Weights of a small transformer language model.
Size: 11 layers, width 256, 4 heads of 64, MLP 1024 GELU, vocabulary 1425, 9.57M parameters.
Each number is 500 + 50 x the weight over its row's rms, rounded and kept within 0 to 999. Layers, rows and columns count from 0. Numbers have three digits each. The size before them is the row's rms in percent of the matrix's.

# v: layer 6 attention value, 256x256, rms 0.0886, rows 121-127, columns 64-127
# o: layer 6 attention output (transposed), 256x256, rms 0.149, rows 121-127, columns 64-127
# q: layer 6 attention query, 256x256, rms 0.0965, rows 128-167, columns 64-127
# k: layer 6 attention key, 256x256, rms 0.0934, rows 128-166, columns 64-127
v121 103:511462481544452487460507401448502530567460475451492455463401577468512534365458438488406507585490551485529477537639432480503581498510621556445549522444533597520514617582456514543521490498527562
o121 096:477495460409569434509489595448611429438493579460551560533544487520572494418443540481560508466507465459528514423474573512526595505447340485479505436565458454431481488518489439458559518481456466
v122 100:451500485386439501577535431535546471474527458553457445541483484436544507436418503636411541526509469458479482493482500524454516438472443550545464519493526413535442490556511411490401586454386505
o122 103:547460474528538514570433438517475547503459476501589504507480491582490433458499527419484540469429603518504423583494476517506636450506488447501552482554556464480526517518500567448531486508530446
v123 095:576566469473510489530479532560503551420590511566508522533501502525598477502472500529508494500458499470384578464497553504455446468453526481516399608625493449522515470452527476553567522548498442
o123 092:435522442503493463477573563520502478536435445429450499447571482438430468428548597484524561478567528482570515502542507483562538493489462458443529452444477496411482515545470455460549536550517504
v124 103:576394533487539557452451459547499482551544458447431602481521490445440600502499565440499470525584512610519463599530522428505428512497458501513579465493499605429519485458548581474548486452488470
o124 098:506511480480542478562558515392492499462480539466491442521430512467593548456514520497504510491443505559477575457440581446516466380546456485534441543491427501501499556578449465512437448527475512
v125 094:535463506481434520536464537445453476561522481464547492455559559457598504492499399564592476470532524508543419527493521499514511611379575506521380537530491474514423556383431462512470558487474519
o125 098:547561504523550478459448543506480477468543532506535502512556485522388530502504601517476605492482489584498581529532489531580439409537487466502569533491449608526424474485520475537572460505505523
v126 108:519525399591512449485506539408475472486514479530512447451535404465472526497453412507551551487444511516476543480367544572494463443530441533453446496543395427573492546516554467479534540489564452
o126 100:509459554521548515462535462538574534487506502415501620484518617547592515550444450526428518449570553381474502556504444500523537474591551543542541500472568475538413460454481486504419518451543519
v127 093:506517492413464478490487518532567514586627529550503382451446573501507555543483543475591429417511551546482447535525516546549522516521539427497551525540407481615577500518403501477470492543545509
o127 091:458504516479514423438545546521499572453463537466462474489510547512551481488557493537434509524553466565495561457489505426515502501490474638501398508493506527518493493420469486541507532608529551
q128 108:496647472476490549388501492547495516519499544503441553550426501509571521463618554465526442429471479432498510452486442496546572422558542525465520486447627572491514476537433469405433421454447475
k128 106:542557483533611538500509510540454444509520541530489530513452440494570531454438532464387550464576535537544515450514528567493506408513515455427409475461487437474595447494428527449511476503490444
q129 102:532578497467512541439569530479542448526444535485459526468409482478533515534470584506486500461568500491481567555368468545498520564461476438514549531560412644494564443532508467502461477531457528
k129 100:543545484519518533443500477395511471535577508518503488488513460459519521472478474540506524527510452588495468561544487513488486489531433548570434480552461531447575546480555529638501516463443581
q130 099:482570520539524470436498603500463482447481567539527524419502530593555472507463486538469412646429485487472561564563561476514469516453490498492435415494605560381552505451482509592473475507543445
k130 096:511510469564480458502450540517499507479416469454520460438541436416492477453537507599501492540493486442519551472514558509481524425439463411510456505585571447535441494515588574475483551520513472
q131 097:522440490491440511558495441478408575463524454614443454572513512442573496539473378533465422584456499540433515595525562477472515449504535478579549423511474399553474514616496405430456557602508524
k131 095:551502527470517565491532539476573525494549536565474537518502439461505527474502535545478548581396442408538490532499468579360431578471481502429508437585411462485530484536511508560621420461469505
q132 098:482593485605521418501486448491460443365391476382482520520471496395556456495377545495590498488531549462439557446526468516430505462608506546570525462571526514434503514513557543481534446497471507
k132 096:461497603488512529564541503493556425482499486539418512578496491572434549479583453481501576455567470488504525520408555423455485540464514532480510463540595478564452573496575584471517456559529478
q133 101:447543487497424499577510474540514567634605489560470508438443410536502441537384487567474481389600534525607469435516522407541516440543475473505513551537466431472452510531467585436406515494470577
k133 101:517452555515494541480503629472556615434485596486544440501596525467450485519390448425531478493545568551556569468444423488437515495538532534459527498479467392503592481451429443496471476562546498
q134 101:508504457465539439461476567565507517504509577510467439513567443478432512502569445498511425567558494530477599557518457555497387509530494592488505482507508461549464511526511485621514538399616527
k134 102:574458483491567504526484417509497506466560578601414507537496428488552468563528559463492510526528556525416491402604447393581466472389526465532484529442459503596514497458500569462493518509495397
q135 104:475483492460522530517492491525578517493544478595458521537499557463520415570482480431551502428504513408514463535491422525552569482557493478509526445391388567444501522564399500514537562540543407
k135 111:377508489474514428512303595496436501431521466512536459557451647517461433489408521478550496530533420482514543511463372496471520439531445492481433538469454437389554545422491510502575465404447480
q136 098:409383459490554507491527533447450404478436486517459588456439550524497513480635513478499527564541506457490556469557415432545571483419476479491458495588501428454516556552504447450494447569427422
k136 100:521524459526538457572405483505494412513617482559481443475463621550539480514553551558469434508428483463516509522610534499518546532499480505461551570440548566476478581444608543571442559443514513
q137 103:584398542470545502437534515568510558454382517480448576546502429469550472518485562502512535549483366477535472530516480494535462503376420584481506483628514475500522475424488501447529532529555567
k137 103:567559528500477521456493462446510441509468452472581520467559503462594472586508521556562519525501531570472439499475548571528520528568511469538553515522400448558459486506370538453490515503545452
q138 108:470509437545377439516475430590468527479444489586517435521379497528550507470475512460480531490559508583581532524446453419612498473563443582458540522492519490390435466551474546475569456509512506
k138 108:330469516505527534502510393504512523470566438491543449461655482518595466582517455537481491539452398512499537521596494486561509503518494515608434457471541538515495471534555510542417444510495542
q139 100:380469546420464531493462453468495488510408521533470472478476448462510444471526551593486448548514482521423576489532528492450495631538409475516508537556562432486523501565433456492521523515546439
k139 099:520454432590504481440543469539328444507477480500540512513537517446471456514542558582480556510494527502521508498568474539538570565417490549453536515501525497441472555533524561517488408449520507
q140 110:538516476353557489520547521561535505467541511552482537523430530462485469571514492519484475534501536496502569478411442475475490534586429497474362514446483467487417456544501444518470522403534495
k140 105:463505517481490441467510491486490437548590514406496535499472502435538517356481481474531454514482451518557523496504558528475493420575554540545540444533390501494477482474470512443580440484459487
q141 101:543471484585519486489419477531510588496513462519407511600481481484591474501564518492498641466519504503566529486479612514514452564494423562513621582569489490527520484500469502528509429501473472
k141 100:515522464410425494482481481492475502522484550454589500559477451511488624514403512598495537471494486544478335469495523477552544540557538557414390532464534538484517519504544584525465481511467579
q142 107:609534458443578505505456449442486563438484522604478492469546522515560522474454538502508510560463437576528489586493526471518604498513558492556556462488520528570530511541458498480471561540526542
k142 105:467465509516558434429426559445576435415444558462444545498437447588537468451444516558545585596573502554401564492495480473487432537486415446516537514509452602443534525593498523491484434558560492
q143 104:512450594561560510427484448573465461540425363476591525502513573499427425505582485539499494418453478504520364472532512471558535516576399554466488475474484480516547519570543538489403539523478486
k143 104:570550470470542549498517429530465550536489582497469425512513466404477412499495529483589514502525574497500510437423465439588499527401429520527560450622558396501503460582569545465357497447506488
q144 107:447528568491522557492514461519471519491503600471474470411521497581536427450555495451495501522490639441502474504533596532557433494413525462518480592487549441481517578542517408542574629445498376
k144 106:523579515541538423450537593476488487588527459493542532490517525531513600454516560454504483490523509511473468482563490438559555512541491479502519388495589545524505559541519444539517485479536449
q145 104:497491375542420462510440467548523467523461507581572549493494492519477531454512523545511490469498497549450534404560536641471421466551411442577484530514449470521431570556539606470498493402531536
k145 101:438478504374437448431502541398576488567486557442455547567542521486486471443471416617507529419468503497567508398522513507562551493570450602423521512464502549525483560411518501575501463473496544
q146 097:481474460523540512541455550475441474483483485530435512520508492485565461433463505522578479592496534529555480559490425541496483510609608656619486506403431447562429412487563531520450424539457439
k146 101:479459384459461404503546449530431543551543513457412553536476452627484509556503426459512481470507402446462545512536411496485470423515588522514505536489625424545496502470480461455498451427457497
q147 100:469475553430542555439506462509521408621488467505490527416497543491487515475543465471531629467453452470534531522448541485408576486510540555567597457508553479473527380574520559433543491499490562
k147 103:495447572532484586310511459532541464464486546505532473544489514493532524528488449519393459485577531546440497607472538514532590442477434481487436504463655522428557505483456491548566515567513557
q148 102:407472481565577500440465512445569464506545509444465432452488511493534507565494477512557457421452492491540483472539572452519516462516385553519527554524397557517422522533502435604459548480541519
k148 102:366507507530492552444483462392483555583449483539498627510546504467500530485488491554576576483529451495475528503363510563522562567473492508523532537481483594478485505447437491518453497479391486
q149 108:536510519582473519594530511534521460447432484436488503523583390540557484520538472448563438513505513501519510405458623502563542544450533390497530500486493511516416542585466468481596492494548478
k149 106:513468608501417468542422518515448489385408430498556518433512485536557543532491493408518505458559425516459520537457520544428461546525613451394473493480401451394573562534507567484534477461453477
q150 103:463469619544503510545508456485528501503537531516378572470561557529498517470464555466494423564517466555450488527599539515445465539482511505479644445606519562438447462442417523532626524398482530
k150 100:544572490595473532499542529563477526535549488552451470559579507444416526517536474619475488464508519454485526391443488501510564476510443454398395519579464512491478550493524462456501427524492454
q151 109:510404437504481427553552573466650460555541527557512446522491542619530451463476540506502508483563509478532451451468527415482469517519575562430498517492508417432622501549525435487503434536522564
k151 111:412525483479442596420581574481535538488616608501481545476524568477432515510528489503499467482499537434537529482529563543460432568509526400571575537458516515525455548513561510479423529538481528
q152 103:542557562484459446512439485480493452616472518526468518576504514552485469500512621498518447504457466516547393578449420537463429416390539403471456468434449520518495419514593478451557526529535437
k152 099:474495465552538440561497510566455476508505472571612551555537513574479453623460636541435563599414421490541495504534615459329490491547443520513488469450506527586542564481418542539522457525490641
q153 103:531532436582542488456505564494405467530582424474500464434517532501570433530418545496576454520527528505470486512499484545441534436559513452517564506518581535442464483479468579407541525451435540
k153 108:455491499502465435576484549475471464559490562516439522504479440524527535514595475513520523463529512493468464550466511575481442525555417437614512507503501519434528488510515427493451376586498469
q154 103:513558514441508459537531453485483531523479482429526510580475545458424565483521374478578535558416522497464423586574461550537467486506529502478517543465521514479543582522570528517512523436458560
k154 109:515490450436529566464531464475519591427500480536429430508504456539553569519401471569564321426433464502562503446530505490527507512442505515579442506487443498463474407436585526454536477427567415
q155 103:605533428499475555511479432511581469431582486501571504562499479569465475514400563551548475477549544514547454459462496481429638530515433567530481534542487580531499511497540467500457518517520401
k155 107:507534537468447443543467557483464437449384469520487492462593453512527473526512496490578479535544501441383476515377492467530514433512494572495499502538474614428464449473403537487512504450450468
q156 097:439487501607538477493556446485499492565487365527455482423465471509565524446424401479449470539465505506441461547575358525529550468550426546431582594470469446549484461513428501488494482434565437
k156 098:476504356475536530534543512466459565573543557452543470561548417564577548522535543434438494586535540558453611480500504537577575526497521483506442493540323504504573544462502521434496515499552555
q157 103:504442494580520437534449557378522525524502579506492522508485484521531407582568488534464513516424537465505527516551437474504470578453493477540556461526523501631523535542511618502477534544593423
k157 104:516524466480464477426489500538479502529510524574511457513532482571502393496436475604485604545526419512521433526471487589528489504501548475503442518522521463491445397531593451497506511586509477
q158 101:498524484522457492478457418476511426558458511545469481500466445491526466500559484537482569461524469528532436409546631505424490466464572524557604448438582486563568485576412493557522514481473388
k158 098:512466590487442561505423492536456540450504452433591577555514450500546477490498464530513459514546485521495554452425491420600557565526497434448483572562531458448512460521428488420507486531475450
q159 103:466581537459526561550454479489538616479524481505443493448469544518437571525471509420505487479455635537484542434589444453527409506515498421502515445477443520599492572558498496465468519468594487
k159 100:441512488487563488550538480522513515640483445447451456490434564559573491515452436518567502526602471415510471431531452363406508478515459460331514475553507382450533492549459533592468487573579517
q160 106:478481508514582420474543390468494430468527597505554588547529475538555477585482541549519577510527538523350487454488558418595438549410508494449587492483503464520488527419517455556477471438489449
k160 107:494467546487511435527523511538487474468482514575468498534561554411602518374551532516543508445491500401550500435562526483498489538520537567582409451425457499434499501489541491570512527531497390
q161 102:479492464525538539517453494527452464423605436417466566476410430462451461447396498600485534432473522489548512573492390429574453549531548435461527453477455545494538466462474562552420492515492519
k161 101:592543519472484449447513549481538395548525484506525461507506505452522465538574470541503521575459545530511491394524409534449507435489446558471545523553493515529559421587538493501416498587540486
q162 105:429442488502550463490516531512500487542519532492440491491511364458609376554615513447530464554605558518508412456526553505442495489454575509510504490475496509506467535545498502413527519406554373
k162 106:485496532480532457427488530423531431491504412554481534506473531475450466510459452558472457511542550485479489579488574498587393576451460579503506481532495531489473505628485551549561416518472466
q163 100:518468529471543615554658434512583533495475532540458488463595608468528430557577494541494483494556467497454462580562491542455461511540473419452571539538546487520489420487444526471414489598414528
k163 106:568545534578462406502543463464550454582570551425544519504616427476564406503442518475531457474492583493503494434490503471399488567487465429559495483563561453389535564504520535454603485519494463
q164 107:515515487484552445539528515477531460556508619476520413472511514500516497499466523408480522429492429489571527415506508542530457490550518480456456491497385564410503478469449431447513477470552479
k164 107:559449577525467503571449526456416466506673515430550437503467375504412487456421518472483495584531485452569513510473533521548525507527497444566462518445507524527522474503568505541485422476422469
q165 100:452347561484637574473553524508521506566415494504460458453429460404507487440441406576506483411508537465498453555481463490441465556485465510437465485608588531447486570530536540469517467427476542
k165 105:585485505484397575487550418548536511494487519437520401576578557450585577470542376425496558529538548369361527500452497454471460450510536524517448557521453455610461531516494563553412519463503478
q166 104:490518560387434491355428471530569552499496562407450507505434501455537548494506489626482492502441521484436460478500489506416445468568463479490548476505483414421411547501519425528589456490500571
k166 103:529498647391496514537453502454536444490506528535491582522458475592479603458506490554478551408552487488505429488527544548507499516484550524457434436433519581637503497478505559467465489545471464
q167 107:509466519519428485483415497561626525555496415476455538511504382549477426479498562546483521546515435480395464438435484537459494521462466490498462486514508482515502530544456476416489487440448449